config.toml
n_kv_head = 2
head_dim = 64
d_mlp = 640
norm_place = "out"
norm_eps = 1e-05
rope_fraction = 1.0
qk_norm = true
init_std_down = 0.00903
init_out_by_depth = true
lr = 0.00573
warmup_steps = 32
schedule = "wsd"
batch_tokens = 65536
Each number is 128 + 24 x the weight over its row's rms, rounded and kept within 0 to 255. Layers, rows and columns count from 0. Numbers have three digits each. The size before them is the row's rms in percent of the matrix's.

# layer 4 MLP gate, 640x160, rms 0.111, rows 60-117, columns 80-159
098:131112115105173157146124089150120121121151099118147123143114141113121124101105116148129130171172105134148098138138137164151083148167089081187132107169074116128161106112128096140168084103123191148108119124130105123158137120130102141098124162
101:135118134130183095106135170149097133132152119121071129138126096133153117134154113166138144167121125123127125124059142117113095140144134171145123145136129160118129120120108114119159094092148096125129129117166126120133138102117157118111123138
098:096109124093133153128123150124111132075074143111142133174141183124116183083157143176133111152152157085154149112078117117116140168166146108124128130115097141132146118117126121135151149085150128182121124107120151116131112163130113103111130129
109:159129139129150164126138153113138122112102116162107125154129129115096063121137152109084143082144135141119148157167105140164119159105135101115126129126099135140110142107142193135122127130095132090136128134150127138156120150134145122135156132
102:116147112151109084121152164133141132149160131125166123106105126126118137144097149175096128104166115144119097149121115123154128123162138118079129144110154148168082153145128147136137153127144097147112122126127127164131135157142137094137128145
097:167113172137082138146117123126146108146114120119113105160145142129129142159126101142105149121112101111136153093156119140117115142158130090098097112133156111149142153116087159117146133129142125134138174129145138157124054143112096163132122066
101:130148116091088174124112196144122180144130095189193141135119091104136126119158116160083139083197110130128137125116119117144139143128113105127131108124135125138130105158141114133132156117114129139120142111143114117145126101129191139143144131
086:144117069116078119142137126135113149127154125138136136134110114107116118133164149147111093135126112185101097037148129165175102105118090080120151107140148200138145127147124128156097098117162175122168126126156120110148124108124143151141127152
100:154140098115119118146092127136110085120111133138159099165088113108132088165146108120146100165129146121124114154123154112113139138148135134131146104159128118215108121141149155119087141091142107140141105120145151092126119127158123182149155146
096:123129124134132079117156147122171122171125074135151113122114151117104163121068113157114111133157141120119139168129128094089154088095111154130124131093176155174130121116136143109135131109144127152141096119184167097145168148095120132133093140
099:104125130104095135132126163106145169106162107111140131121114092116163146117155117116141120124136089191142108115125172118144156119162089118180141118168098101136143101148148166107136157110136095143122143131123125165114132146142153130099160082
100:135126117138129136090101089109154123154106109105115136186098171084134117138104080126121144123148169151154165161122113090113123121161111094150150115136109098158143095106134106122174107100137160104097129130119142122137100130131114104116078144
098:113088110163150108100130105150150137143167118151123166142092077111137155121145122131116127199086104128124151141131160117114124110161147115130125099138148133126114135176104137155104108149113134143156130127115129146126120123122149145122138141
108:126139113149166167115107168124155118098148128112149116137114127069137149110139179120130091113140124107122121126152139114099109104120112124128159107152130130139077189088112111127106147094159105064112160101124144129101183122088152122099109114
096:131158133081111138109146103118105125127118098112115088102090092115153110119167088117180143182151121102151115123127090125163117170152130153137110140134182139133080122130139146125097135092132169164091120176113138132151128159118109161087109128
094:111139142139172166101144116098206138159079061126155142130157169115132122123106203149130153115164119098118168118119101160111150127090121166129120134126099134116093171132115141154146139099149118102133135138076102117130128169123143126129131085
104:124153149164137155145140141117151125095123132085122134131126094082143130129154102144130130134122111151113112124126170128148097140116150161086096159133119095144106100139150152125169141126173139149127134067114139160107117154082133142127093213
101:097144166140111117145122144155082103151141181123077138140115135113111154146135162137126084141164125114149086147170129127143159180121119087121150122149139155139160099109094109153116123128158104133120087119073072079137133144120144159090129152
099:108080156128148114097148151150142118124137087153125129148108115117130115132105115102131141123141102108097147153162105110157135115121112113141117148146110118129150161147134116125149089139142133105038153106148129151170189139173107144124135176
094:150107154109073121137132168154129157132078124076112114148115187103134126182137138123128153133113130099127092121135119130101146115107111086123145153113135088143174137122085119101081136150150107150101159141075165125126118103123126167143152151
095:140125119119124168111146133138108119119124122138108136123094096146148131181160055151116139154106091094107085132126132099114129156129153122110140128141131137201138090121091101112091153092171139149156105120088131095107119112114122096112117148
101:131087082134125094117125095169153131152149108131133132147145131140107138106114114110119128106131100134192164147133140118149135120169153135137164156169140163149132154117107116144132154129118097139108158101108177141177108157076143135168132124
098:156178129177101122116118133123086144142110155082139125119120111092122137119142129109171162104139113123106134109107183098100130172139132118157137102163137152180102134149126140145122154099176132156129156141119104081134118168112113149115121079
104:101126126093147123165158107127088145153147139128137120171137115126116125130124116124130125099138163108145074075122091141184120141158122123158130115141164133176096131118143132144098126142145147097133134115127145133165145151139082172176125095
106:161152088124161109122139132164150123184150173134169172116112116136125131138125116159134101132132111159117121139135128148128169107152092096147166120138122120093120133112084113152055151164113145124108079142104203099145101135162113142112136129
098:119124086174100150096118127163157132165115139109146118112105165155098114138148119141122073158131140117090115166089147137092106129143099160089109091073129121127141106150118123117142140155151095140131156139145118126079141149134139105159145123
097:101153157187144148133115135154105110149118118097138066180158141075110166136136119202142109138110128175154125152160137118139134099108144147140166118135143130108143104119130066153178150143148117129142161120140157095159140119102139143104153126
099:157118100128123150114165108100169136129107123112108121142135111120103112152104091112126110097144166142140202158140090108116105134098153101140115121124124131162132141133122141107166130190121111136143096142141138075106160174118177142170167128
102:164149099122096103098144108129141140147149149141077145131139180142108117154183131134090191101122135102130099164131127106130081137114141166113106118112124118160114118164096140139124120111142122163162112109178129130093100155145101148143135094
094:141178140128135141101099149159133110143144131079164090124114068124121129126105094078131108110120118139113146115152088090130138098135120105147139137173112076142141161162107139142119127081142108127157133158088121100083136100153132146172121084
095:141115155139153089114146153145163147112161107142168090121090136115110119095178152100146070111130116163171132083152082135149122157115101145138116116097161114155123138146135097101144101105114114138145123085100127160107090143133146143124125137
095:124140159189140163085161133154131107140137110122135126161156150150142171132099098137096106141098141121103154102155105148190115063105101098124106105081160118136133148119147129170155175171156121166136142098110093124125166152123163118140167126
106:083142170158131131131174146170132166125138195139149129117131168114137126134136109116149106140182110092130171102113152159115090155105162179138133103109109141132087152134098116153123142087102109098135117102173084087129132102095122106177126133
093:091137143154080138147136131093104134115142100120060157152135112135129116133129108133113154143155150119138098122128134144172133172151119133096097154121098126109155166120102122128130080115173128156137071152118174133127158111179090111163116125
092:108128139169139125124114100134124157100134133142102157110115102126126131072130120117143124086126146114192116156084123149132134140098137124099135152151176155095138105144134064136139121131146145135160108128152144108127116125105154174184119148
095:100141135160162133147125153134112122130103118164134106086182144163149111135132128179129182164177147105090156093134128122142168106126159125196113151111164129163103123095139134116157162140169134160145132122147153101161123132138123157102178123
101:130124144146156151114149131097134115111125114134122108139112098149147192121094107189179160105164145139161071122135099135127109111116082127088123142122120142108097097127157169148118151168131108126130085160090110114120130128139126146096138138
101:141165155133136112140128106101128114124121134108124127132105166099211149152122153152129129134135081129105110149151116126111131113132145116128091141105180127112140141167134102105183097144135146106119088133107119107084124152163097120133120121
100:139090120113141131184140097128143121135127098099067126076172126158115085109099165126109126137157129114167091125086111118145104100100127119123105170103150127134156120104118118135098152140155127141104093139129098131182098160159155112121121164
096:151079133177149120111115160113126142090163120104102137145144129145123152128118109137142117171141068153161147142119134128113097142098115084147137118119127175111084104163106136123111149155135146119147135134178107100131134135091140130136112118
106:114160092130119145119124161146135114118165154134085091079109107130125128129125100126136155096147176130139142112095132111195117169141141138137146153125138094136137102132135112136072151112104135175149124147127098153135131161088151162093169126
092:093132124160098131148168123059160137125121113126142079125115141160133162176136151135136089153116154167141089081174114088136114122132140105099143139113148101136117100145142123144139138148108134166132106154120161128153116117132121114163144093
103:130121114124122118181166127111179121117097117141080099126101153132116099146136105097095162125090126136167156144154100145149171080133087146117091108164082137147111135118150162162108175138091123100124109127171163125137146090141110120087144164
102:112138110086104145176141132136190202106137126115129117106105127143135130128143145101100101173094194115129102098103102119121137132175140090129136128131122160101141093139165130123093094161081128122113135128116098141118140147150147141157102148
095:105108126119131140113132150171172131072170174134125146124139142113060137103141161127130136172131130098107142162159117183150116119126126112122150108100120109145157129130132129070148143154160085126112133141107159121136141127165129128084138090
100:119159081125138162142108135122121175128164120140136120125110156140101143139159128157167095152119159129171119164148138122121165151152092079138128127122137124131090141153127091139099101116142133088111106091127122135136112094140158092079086163
092:121131095118146110128106133117147106126129144178167142085155089076094115078123128145122102098157129118097154154121095121160143130095156109108092131139136094134120168121161134149148095088107125114156090112115134117148147143137162117057141134
102:137099104088123113128132147136136144137074115140079082134104100142120154101146129139123150128164094131105120136112163103105086131136125141112173108149135130158128082138111107179131125118117093111127147122096150114108158149130168107114108103
103:138121151096109089196137150147181132147131144072154139119115117152103111134148116122118113100078130096113145154088112138132099088097109121127128119119113121152111134132141058117156136162121128159132194139096131086083077118138106136129122154
097:070173129094129114136142126144131111130113152113104114120115157114161176148132125126152143081141123130112129141152176136145119074097135142100117129124155134131151144126142135131134117107099131125171156119131134072104100141129151147134177123
100:142132140109155105133100146193129122108136095140137087151119144129148168133092098140121193128157155144061121143094117113123108074144056090138121146118108148101123105172128125114101146095129107110114111171092100124109135112126164105101099167
101:172136143161080110119103145133149135161086132147145119109121132132117131130114098130144153104153151128100115130113119159130156157126123114141184117095114165095139108189130150108136085136152175118135168144132174135139140167102126166141140130
102:117098109104078108151131155154117097142158143128139140137069139118087138176121129108124129163125126094118122135129109183144172110113155175151136130141134111139109139123160162161131130073107148113156102141151100071145108151138149184130125152
105:131073130115133148136129148127168136118089115114068131099106120130139092129123138116129134102180135113183105157133138099140086142112168149134107127118129145123122125164137154107112202124159121100128090091117135125133116163121084126096146126
102:088161126078144202149107136111113166142100148124091123155138181098174095163114163126132191143163108122169163122113145134162115134129144147107135128120122110117137109143120169143121141097141133128123146117156098121167130178107126123090098111
097:099158123183131086136143158159161137141123119087147129121134123131164126144153120123104090149123153140117120099150083122125113109152131110149126160092120091136132110127161110143113159100120127134162143128104143079173122141094137122129130151
105:180149093171113138114159141139121102150143158161150127104070138118137124134143152128137148073122118102136095186158149103095163143145138121117125143143183132174125122170114132121126128122118152122147126119126109142135109138098126125137130097
098:140144115144111114138131104154123182092161149139125139122088109097182095126142104127132086117102119127124132145116113098141105100162110107135151099101121106126123136136183148124156140205142167128146150123109123112083140145146122137115152125
# layer 4 MLP up, 640x160, rms 0.111, rows 60-117, columns 80-159
099:109122104118188130151081103161133110136134103145092128140159126123125103134125146137123125116077140143108121123159142126113117176118102095149112150187151194110140121165099087098167104095124121110148084135129116141132134178153122102134130136
103:082140129120173128122141128110124147131104160110138099134142103123143147096079102162108110147099127148166093146141134127147113116133171138133148114154114140098158161107123132151080133121125085127140178128115069108154157166127103174142134111
098:136093113105177116120146110155141134140129124130133075149138102115089166077118155108090116119161141113089108142104079170099127133136167045155108116124130108103140155115126145132125137112143089137143161129137111118116112137166106139121145148
108:090146129142161166127126131111117110162127124163100106134132103155148127047107165118080114060154119136117121139155137138132130162138095139145096157129101071117157110140128140092112130110103182106134097130118140148134153106112133157107169190
107:112128129131142191107086131163171082131138147142089171130161113127130131159160144123122137151123101129120139168100107117111087155137117154141179079136161133153113127159121118147112132106150140153160123121118188144156114127133061124165119097
097:109141099134137072124123171138096143134152118129139160106118120106142129118132119129167133189116172186128122093140154107131106152089163121152112127165113152159105148087175089157120149153112132113133138111132129126125136104134110127110169131
098:143147125097102090090111091148120100161144131151118120089152166129113124143105109187138136133175130119147122175048127099141158113109130142124163139102156131127068202115091166126132160117127103139110133160148120093116133118110123114111168132
110:096119148162140148114116129154124127121120118118079126152160115104126155207123129136131158139095100111169135181132123136113123121170139152133128163095140098172139095136140128137151193137096102104111134162145094116126179132145139143140131132
106:143149108124133119118118124113148120166168151150125077139130144122140154139120149109167142137123171161168099120147117082092120151162113176135105126155116145147114092144130090159085063078167118130125117114125151146154095142139108095084141170
093:150122118081146113134113125146116125181124178097098123122103128145084136127149121131118150148066130131101164132170111111126098149150130137149133076129124102095152138108131114134100129144124101150115159103130121092121108156104126138143117060
103:132139149117108125064132115135148131179125148094125118105087115160169143147154119146126143130118104090146132157096142158140167124099122121106143169108142171139137148108130121083115128139113150115104133093101117123117110100162096104152128160
102:160137110107093100132152109182123110110147163144098113065115143121157143142145125154131132140121124119117119154156156164076129157154095092149093143174161127130132118149118118135098166142120132112131130114135096139120150163141150113145120150
095:089160152092133101134128138129113102125126091135153090131135140086112094147118113067128146127075158110148167139125116106149131112137097144147124093131119102148137122125102146124128142128115123129126099139110136118113089167092093152133136109
110:080116145113123101102119121169109138156107127086158132120108170152094140117108105119122134133102083176117130125130093139120151111105110117131123123136132140113062127115117142171146147132132142112105128076179097114116059147149082142140124102
096:141121128155129099105167144084112168124125127126124126112067115104128154106122161083112091106107108157103062131123114102098123125093139102134136106108140161146163123121150143167139144113137150135109147094144105116112136131071142126134142113
098:128132102165143132098134125106151121179162133146127112115098149141134128134132135120113097096124115123099125136132085138157122128115079119133095098164119148128169178179118136111155125091123170171120144151169120124127186132145105108188068075
105:114122121110105120145153133145145107138115111082118150180119129116139105147121127149132128079063118152061115127086153132141109145151137175092114140113161131130101119161098094136120134106136105137136133114150110126108159136071104133088146133
109:122180150129125093133178129172097115146169139131148133130171086124134166154141136091106148103165139113157140138105072126121096106158149094129137128157150126124130102125155113104126125108113121123164119116151146121113096073158129145128112166
101:135154130122124163133155122138116114127148078172157182141106122150127129089157118106128098149113108112128163121124102093152179106150139113098113179098151114108120143127074142156138122102159100135098102106120100158137146099135120162116125108
088:084140102135097085156107124180109156132153120119119131188148142106146174147149154145150153127127087156165158131152152134130130099137175133115140117109139070115113077138130116154077110137110127120127128173133094148135104114112130142104164103
108:178134117102140139140152130140144134150155125106151102088132182149136140115203149144120143104169133152105135125104160154128121155166106169124120144124089139089091101124143141135132131126106117082078104130152117150142109126126099129074085147
093:115137110158115112109131075103099113094153154133140144120150158124129131117103113101114110177141117129140184145133134116137157114113147168118115121119077126122181142079152155136146138121121103132085135056134099124150124127100125108149140127
100:092143119104096153129120147128099110117091145171138115141120092105104125136107119180132109141127101104112123116137140142138104114125120172137138095103161128138121173180113119102131201150112115114096144116107156133140115105132099146144115118
105:095113125127115107127141120120106109161111118136144143153116086133117097129105129160125146137138067122151120135147126130115134186140123161152162131124104129094134135120159107117169134111144107128144154104130162195147110081134163126165078152
099:078111121151151122132139147098131139105166125118119141130150106163127136146124129104158167142131134053184121127127127133176146133095195163106133144132096151167155108188111128125118110115090156102163130143115147118128198142124125156063151141
092:150110120064127101162100151143149110144132116121119108098116110137074111182113124129143108109131088140137172144107168119095114133170130140136100130137114100122171111125118140089141166114172109134112122090150116142124119129152124117177087163
106:088131101119140163089141148164097158103131122125165143112161161109177169138111139173108121190104154104127119125136112088150136100124144154085116131152110099106120127087141139140100157129135118116166093123120140094102108125077142103093091114
105:108105127146200135131108120052122136107147113110112131168139100153187100136103155123125082151156133114151133097120141122106080185142136145133167129141125122106152165097105088143138122110108120138143101103118153180109149102147134136100140095
100:097131142108122116126121091168149163106144119157146155102151141139127067123117144141141144131132148177125137126146095129158124149122100118113131105136133141159110144131179142117120110129097145112108127103173063122132178113085161140129076114
098:108143147150120111151118169133128135159170116061107104082144130127118106148153141139115106103105155108130134199086095096144104110123140122108126192154106154150162109149126137080103145127132114134147149109134140147132136169095136129108084143
097:120108134131114160152130139085140161122100135126151110165111132128096136138156071123161118149145139134114140149133107111161114123117122103127126132137167095106151116135104199173160142107135123126100119099098072143105101121113122145103163118
093:123125106127140108133106173125160120160137113066115151145104155135133078099095085126103145130116147121138128099137154133139104109123137137163136141118098122121152167162144115164164096095087129092110158135086124199132126126134088119151143141
099:113092139147134090119106121139098161112148152146141158157091122144130148179156099182100148148119148104122186103148118141129098107121153144145189120103163132134125134146137129134164124094131106117125131106123117129150089089156113117151113124
097:075081177130094119172130116126116184135139101100087111158157133149137129125098098122131143174119144160187132067197159160125136115116121108112101140126142110140157173144080143174112092127137152124137151125173129134109139074118129136135126127
090:126177150161103130121137113098100107115142114082129150133152146180082073111154133122113108128159107119123177124182138158129134129113160147075126139078135138119121121120139162146135094154153126116153163133129150115119119092128127108128158097
098:131118115116183120097127115117132140126126124126133089139126159113121106139150098112164116090155182069126122130137106120127091081164120154104134104161129100116108109148157126176115152119126091142162110138158120142104149076141130093125122091
102:159121153114142145143120135112169107113120106125187135131138153115120144134140105129174153132146163117123181129105170109137123089143152156087120141116092123134137144129136125175110108147085123121104095079115133124125090166083137113137105116
095:138111097124149098094098116165124137173132129096146130121106138077103122170144134122142132134111147145132077097124109139057159149104160142124115159114123136164114167123128166114151136101139078090150156121129090114101129144141116101088167128
101:147113136085103110087140171133114144134166119102140123156102138115164129104107115152117147080136152113208146122123159123141127099145136129163126133146121128123118180113111142175146095161120133108093160120109095173129142161122134083133131136
103:081110124113137131105165124134106160092108091180126113173155087118127136141130093167114155087162155146133167130116092126106099124111150120147136113115166091151124141122095120065107121101159087123137113068131144130153173185130166127131134127
102:104099119155108114121137132148140109099114157154128104104106130170117121133134127097122127136136096124111110156118135120156143107113113130127104141134128131148095129119180080138086140160139145193125144095149166074132149124146132134144139177
090:107150131133133119116140129153156133154148151095088134084149072148126128102127094100101133140111169109119132147100103142157102120094153108145134159159141147109136132107088124126141113135103139135175093084092169085144099092125129083162131123
100:129140123128142154173127119148128122138113121169146177158153142089141201173129144132139134130143148155106116136100131149118152120124152181153166113125124083131118116135098091146128132115109098154151150107121139077188115155118125129131104130
095:115124118120116101112085132117125122109135090122111119116143137162113126093092201111147102119112170131105141105142082077142111109091132097128136134171093098121137156148170145129125103133094082147094162112135141119134164118103162152147172117
094:154121125113093148136092109166116134135152150136087126125108117120108139142116115111170127092110134121132166142116123159115111136135138140121102090114147171140162093134109096157124132135162111117132104151089128144137157089136100162152098132
104:107119137124113122170157128108191128094141155087127160143138151156165111136132112116102107133129129164121141138118122094129137109150114167150109141132139126130146091095159128133120089111107185148130134143118110128152093141102150108148113161
091:129141144130120130145118144117129135145123153106115150116129150076162112162118116119118160143101121099134131088126158166121079151156118107167152119135148118130129121077153087141091173163156100078112142129084155135109131153132102138136107171
097:113118129085146121104133132094122106101127100145125113115117128152136158137105137151143096135151133105136180101130115109164129137134130092135129133131136137160145140134094145075147096113121083093116156170083178113112091128119146103100112113
102:130147123110138130153123111194139116107121100131128088129113063098140090140120098099097125148111136116119112157113123163108110098093106158093166133141161142113109113147123096111137138124145128125188108148154131110137144110136086145116098154
099:185115117158154121105143139133149146104113074147127139142133103120144111152126129141116148100130172130104147131093121125136167105136135092112128139171125110141094120141049120148130167104145136129124125106113140135115139128141099139090101124
099:126140135103122133149121116117094105132105159143115120120127103150141081155178103145178081128141131119112098087154155154137147101151136129109122163111122128210172134101108106114134118147160127099130101094117134145124153097107121112154152141
102:113100109157074100128133128126147112082131138110160130197127109146133124084126124150097143148195141134137100088134122123139111170103102148133150101090188137120133108120149117082137112136139112093144150143127124139140102134137115158134104148
103:107129134169160159174130134131137111107115120157109140121101161086125114127104124169113147156125158159120156130151122111083100144151121078146110120130128159136129133136102103130156185125096077093139154096108114113125168081143146121148117150
103:120149175119113158138153125159141100155112145083124149126106121075111155126095068096115160126122107135145166113124116092120109108122097126105129124083122111134114146108108123149146124123146129112103123132099131109107186106147163126154154120
103:174125134095135132164126148118085131159127138083113103170151124132155163084112110126127155121095136167137117158110154095143112123109119153146109129145121133114143100133117149154079116155152094130137136150154082090138140119100143125127125110
100:123129150141126158160106124128207121131083126089101117082138137107122116132101103144092104135131127089100130123130098114129152097119123138126162115112124117138194109132128137100145097144149117071170128115132140135142149118101131147105142112
099:140125125111117123128131127146137144177110131044113169124130136175127086108127123127109107125126144126100122130134152117146133082096144164132129101118088113097143088127095130092134139129148150121095101088090147105112131126127107150116114149
101:132125107120138106144119126123126106135146115165129083117176169140097161094127118094137134158120162098134121104119152113140139126115136169095099104156118126146119132144105075107080160095126174094130132138155093102140106114090126132153136141
# layer 4 MLP down (transposed), 640x160, rms 0.101, rows 60-116, columns 80-159
099:147097127100120099124125129105097115109102099108120155165154138119118083149135135131119128123121167128106136136170114112153149140120180119106127125135122132123135119115124129117127159130104074118118145096113096160149119087176168120112145096
105:134159179109116124121110167096099153088120133123134121085095126094127128154131141156131129137144150156088154142080129128121129120160108130128094155121122140123116100141141104105139149147111168126120134133115059123177109121140150136129144126
092:129174147138111108154160170109130169174155074090127130120131131087152137138096116100159127094132124136104142153153115139137114091092080124100147131118145114153091143164120123076150104109100158122107134142106165100153114102138117134116094114
105:156140134129105143145070111146114117124135112117097115128122118126111107129156119124173098129083145141172130087156134136140146201107171141122145114114112112093074090148163122111115125143162123125119124164141131141143129108116158161152081102
106:087116111120118145093152163140173154089142097160109166164158109116070137146132175128119152136094136131113080147150111165117137153146141140130114105115133100147120115197102107154112115174127153143178146138146131120123143113108105144136160162
098:108125130068120074134112098118150113181155102130093094124128129179142123119112124127167087121139114099148176083144101108168100153106143130148160108120116112099116145101104151155120143117128161145132091157163151129119107131095095102152130107
098:111125120100132156113117141133102152090142116125191143109096160107138091107135067135146116159151108132128141089110138127140117139137138130134149090120132097095129097154122108117138160142151110127129122135114129130147097103151167148167114132
110:138128134104106117123143137150117159145089100114132135142131091110113094176133143145142115117117119145104099110157082150144120106129101105127133129128132166133057136131142136105121166106097108150130136112127143107173155135132156134153168169
105:159091143127123129147111122099114081138148092133120106156097117094090090097197089117164131125105114139132108137167111111111121126157116144115077139119158139142090137100137134113109116091133085113173097141132085116182168169114117156108128126
093:127173133147125131163148078126139152125127124176125131140101143101156110132124139170143110143135094113109113089101152098131177113127138124149172147137103107117075137152109179139100171134099164140077131142123151117133153144158113133138157123
107:137154140128106122141117153133143100120134119092137134153117147123104134087143178139165143146121143153105108131182143102169110123152110110113146103163100069110123155113137140095107180114125108109110115145104150179156124097075120141095165110
102:147140174163161120091113119113073120137135140131148127134125087102104126165117074147145100154067160109091125145106151147111117145096139103127168131142155126148120138101143147144106139059152117103159121127129117113121129103136124141149136148
099:145092116161136129123158120124152120111160116135112138154099106105117140133131150154110131148103120146114096114141122131079093150143156140136118135096121139116140122123137094105139151093134168153120106142131183133137099095127146108170085122
097:121083162092103123100144156119105109138081114107136084143146086145128088111092148146105180140178141131099134110113114104129170169092133096108123125088097171135120134109142155158080146178091092133152078135122111103093134120156161117115134127
102:139142125090114174101143115139134147144157098112138109120163119134120128119145136131102147118165117143172115120104093144090100098112132123177118120159102137104118093132136147112200135164127131120143135141147115103140142107090153149134091111
097:139113165111101101129133151151131097123151131129119145091153128094118119121126135116125114144076077140160139133134124073128148097187083143154158146125118154148140094147121108134119104193107079104125106074131140100170115119123190140120144132
097:115155113161145113138159121110104152119080118135134118086135113147107145105137111121122107110122170158111135125156114151162147085133091113136161117109136163120143175131121072115196144154160100144131132167143177150145187106155139108131123140
105:143125113143091116120124110155150104127134128116109089160151129126143166127103133114115144126082088121099116139173136096114099136122150124119066114128135122135115125162114128100100144121083159160163115122132150148144092116102113111134172130
100:129091151119149152148118091118114129117103100134134097116160106117157122146131163152098045149114103144181123157154160098093133105125131127148151121180133129110145134128100129109140108116119142154176149130151137098130119137128155134119133155
093:117119118158158166107149163093108124109128149119159142118123132164101140113107124134101111115089154072116084120162089132073154138131151082137137125133141096134156152115148172176126142131093117110115147130169141141118158107162110118148079160
110:109115161098141117094130139136186111160131114091159116112149146118103094151121175098107115118141137111130139114098136099148151086102124100168132149152079146140124140128144162170144117161121179116115119133095130115144095127108083147111090103
098:102129136128154135150152105125105138132141151116103120106135099113100110157147145128139134120139091118102119074126131135105161160162072131150140087056114075135148132123116146121176142135147132183116141181125137127098113143135118123151167138
103:137104152155150092182134122088154136157118136103136136158107149112172143122157130105084122087097155129113142133138138146144156106083107172121174113082100089099138126130116143145133089121143069139173156153099098122114136148133130139176096111
102:133105158142101132126120122138139138085084064101157138056132129149088123128128109096147171164132116099093130138107167112141133135149109112128110119092099132106144130108136119142121131133099121157168104154114087154137123115152135140116141149
099:129128082075131111118151143129160130112141188136144138127107131111178097105144101079119137128104140170138113133106140148110163123141110141145176105125170119147094139090139164139131171102087140118137119093144110135106123165101132151098165146
093:144144156147099145108171148141103138103139106146128148120146154100113161120140166130113168145103157098143117126172114113113151077157119162131165144140148129136097111149115132138116142116103151147161114114113174103097102180120130107078127122
106:099114139118163148117133138093132162095140076148108117103140164157110114122119099131170134146131094115144090140171142122106133105124124158138123119087149117145127124127119146121106101066165128135138130126116106159121143161113114140125153124
102:164120129113093119113147111205161129124133154114146132057123109100115150109133100111149117098145141131113122147114172091121141113150094127154108131117168126121123115124120138103134105126093136136130191185153106088149153096110119134122121142
104:168130144126143101109144126107095141110117114118116137112139116100116105146107119150133098125104096093105127127093114123128132127155108107158136157139124109132145130174101113133132180147165116102112096068120153172143130141085069114145116114
097:125080112068115143138133137123153095127126102161117124182100158125075149127116133119111154172136137127157114117171126148118161128138119130140201137099150102156131120115127150143168103162125104125119111118132121073168143112138138128131161085
097:157126120162112125126127179136089138139095145127174150145140147119148098135155089136115154096091143142092151145124166114106121174150120130103132079153064184087152119096137137094086122161102119088096136171161134192118145064130128141131113157
091:137123124117153188129120144110115155150134135098122131111152124093142160131114109138144117096130124109122136175106101112133141128150114161115130128161147106126164101119166178092147182143134130142154149088139131091093105107161154118123137105
101:143124135146131090117140109132131149162151125138136131104159160110154088093141126114148149134147110102106104118119087117151101150107108172164130100131153126156130106097165096079149112172122126148121102141134116157103163116138157131145098136
096:166143129097153112087109142108128166136091144097124150119112093148113104140125145124123161112108121162128151096116133124122137121142099120128136161107087151130133117133157128135127098142145126095114145138113117084092129139158134146101117089
094:110129136087116119145106118165153188103151130143093116082118126111169117121091140128115129152111064109139109117092116156101142106180124153143118090171076129122128133133132105079149162145130126138165126117129151176127154150110137078118095140
100:119122145157138131112178136108159129084125127100116158111103126151102133118097149114175138140058080123147131105142139111141141112107145085121145082152099129132109156102107159140083124138096126114084111160113126114105131124146101096092143127
099:130163088163160136164124121122145075107095132102129131120085146094164102129098127123069140138155117160107097127195123122143111082099132158144130115108109137127123156113135143117124148182170140145066111166131110122161133118118143110129112129
104:159098128139091135147156117111158125140055109120121132094129098161126142112121110125122147137134126081127103135100159112152118099135119149133170119180093083141133126137126119146082156113089168146128117136167102116078119111114164131131144126
103:164184132089153116114108134160151136063150091092149096120105161148169125135118143090131085181113157123108122117146108114102126130109107122143119103124120104139132092128100131124108131121145099111128131148111118157132111135107134129136107123
111:168144159109144124121110125115133157136161114150144083098065119112129130157135066158123111138171121201131146135097095142143118139161119082104111120129094119109169181143141089110165085109146112138145152167125122121092134157127153115144134164
109:115117125112149156122136103132132094109105112156149182113105130088096143133173160130127122107115110157161170149132121119156083058133132122148154106128099061089134180147124152170100117089113110136096098089133098128136132135159115106124121162
093:138092156094095152121093150148082138148137084164123143145108146085112128148187140122155111111187133138110123144104158143123100115143094112140127113077119196133147138148094125102114107141114115152112115118096128133109154132129114160136171134
098:135108130135131142106078165163122157083134169140136094157105111151126134153127145173137150103083139111139082090176131090095149117129094120169130136101131088151111136106170145133124139135147096141110096131097113097093143085145150122141122165
093:136137137087132076114117101070133109151126207168127128134143142105110148122152084126121093097156156157139137112118142151113114147102143156160133134133159085152126155129091104131163132144173142099163155144119122133138173139141113119162155131
098:140115140126142124122141067118141142162153153130112100128139164136127098145155125094144111125159127092146098100110139124110129094164105114082074153131076103143128164115141165144169103156072132102120177124147097125124107136151174178095142146
103:101108111125109171123162145100123156138107138112162130132103117161108101151124107125108136112148101106172112126111123127117105106145124137090105133196141110166153090138073131110113097146103118123130103118162198150137074075153164108159118114
088:124118117081151155128110124136139127129072095190148094170096105167127137132096131140133129135125159090106162168108113112187127146076167138132131121115133111133120130132046141143164106121097149146105125113134124094146114102157144111105137115
097:142093134144103151127099135144112108161147119139131136109108153127113138139150163137113124106118145124134113161128180064082124131156118122144097113108157110145102124119097118094119165081160114102129155082112094153131094131110119177121133116
094:095104143107125164112160155172171133171127140101092086152127183133118125122135106123103118142131098168128138145147122139092135127141105147116148159118142137130152092094117150103139128112097145153153137131101136135172119146122134121147137092
090:106109151136135166146143155141118135110109130129105147170132124124125109087145122111138130107145089128117098154213115166155146111095083109147120115114124134110181133135169112103154144149109181085110101150096137132122137133121091122098113106
103:121131081146179114134093093159135138104120053101118117139114153143137125114075129127149098108138140152143166140142130174127155113139120141102155155114115090107099147135128159104144157133129121132118127089138148128148139092129193137134155134
105:132137114111134084099123142126156156115124131148147134104116151125088126095100145149141081132117118170148133163117119140149115150171129158145110136103140136131123114161069093120102086174160134136150151098077099169120123131146122132079092106
099:143129145109150189155132165178115103107130132133174105165153104106136111132126143133131158164113108133146103119142118136141143164109145123081178050137151161132132136143106159112123144162109098099110111156124101152177160129082133125129143119
103:100163160180134154145109147093134139108179122089139127157123103128090091146110137125139147078123102130114101170163116164120119157147099132128118131130113136129095093136124122140137089142128182142153166139096131127169160177103147169099117111
109:094084126118125168125135083127168130102137134137162113113129114129119136125140134157137098119114066156087141087133152148117140085130182156142114074141100149115106170104113113146106116071109149126150131130071140168122146113155117144137118132
101:136057106146146135095126116144124142103166075153113136159165150118107147125117131125108103099152154140126137149125165163143149204154155093147131128149114114137098140162098138135186090132125119135173099118134098125097135103111125133117113121
100:166150135154166172105096092119146158137147110172155137123111118140144137162077127130101147120134119141129147133111095118110111141150113085161137161133125136122128109120132098081134120110143109113169148146123141099113112119097167126128162123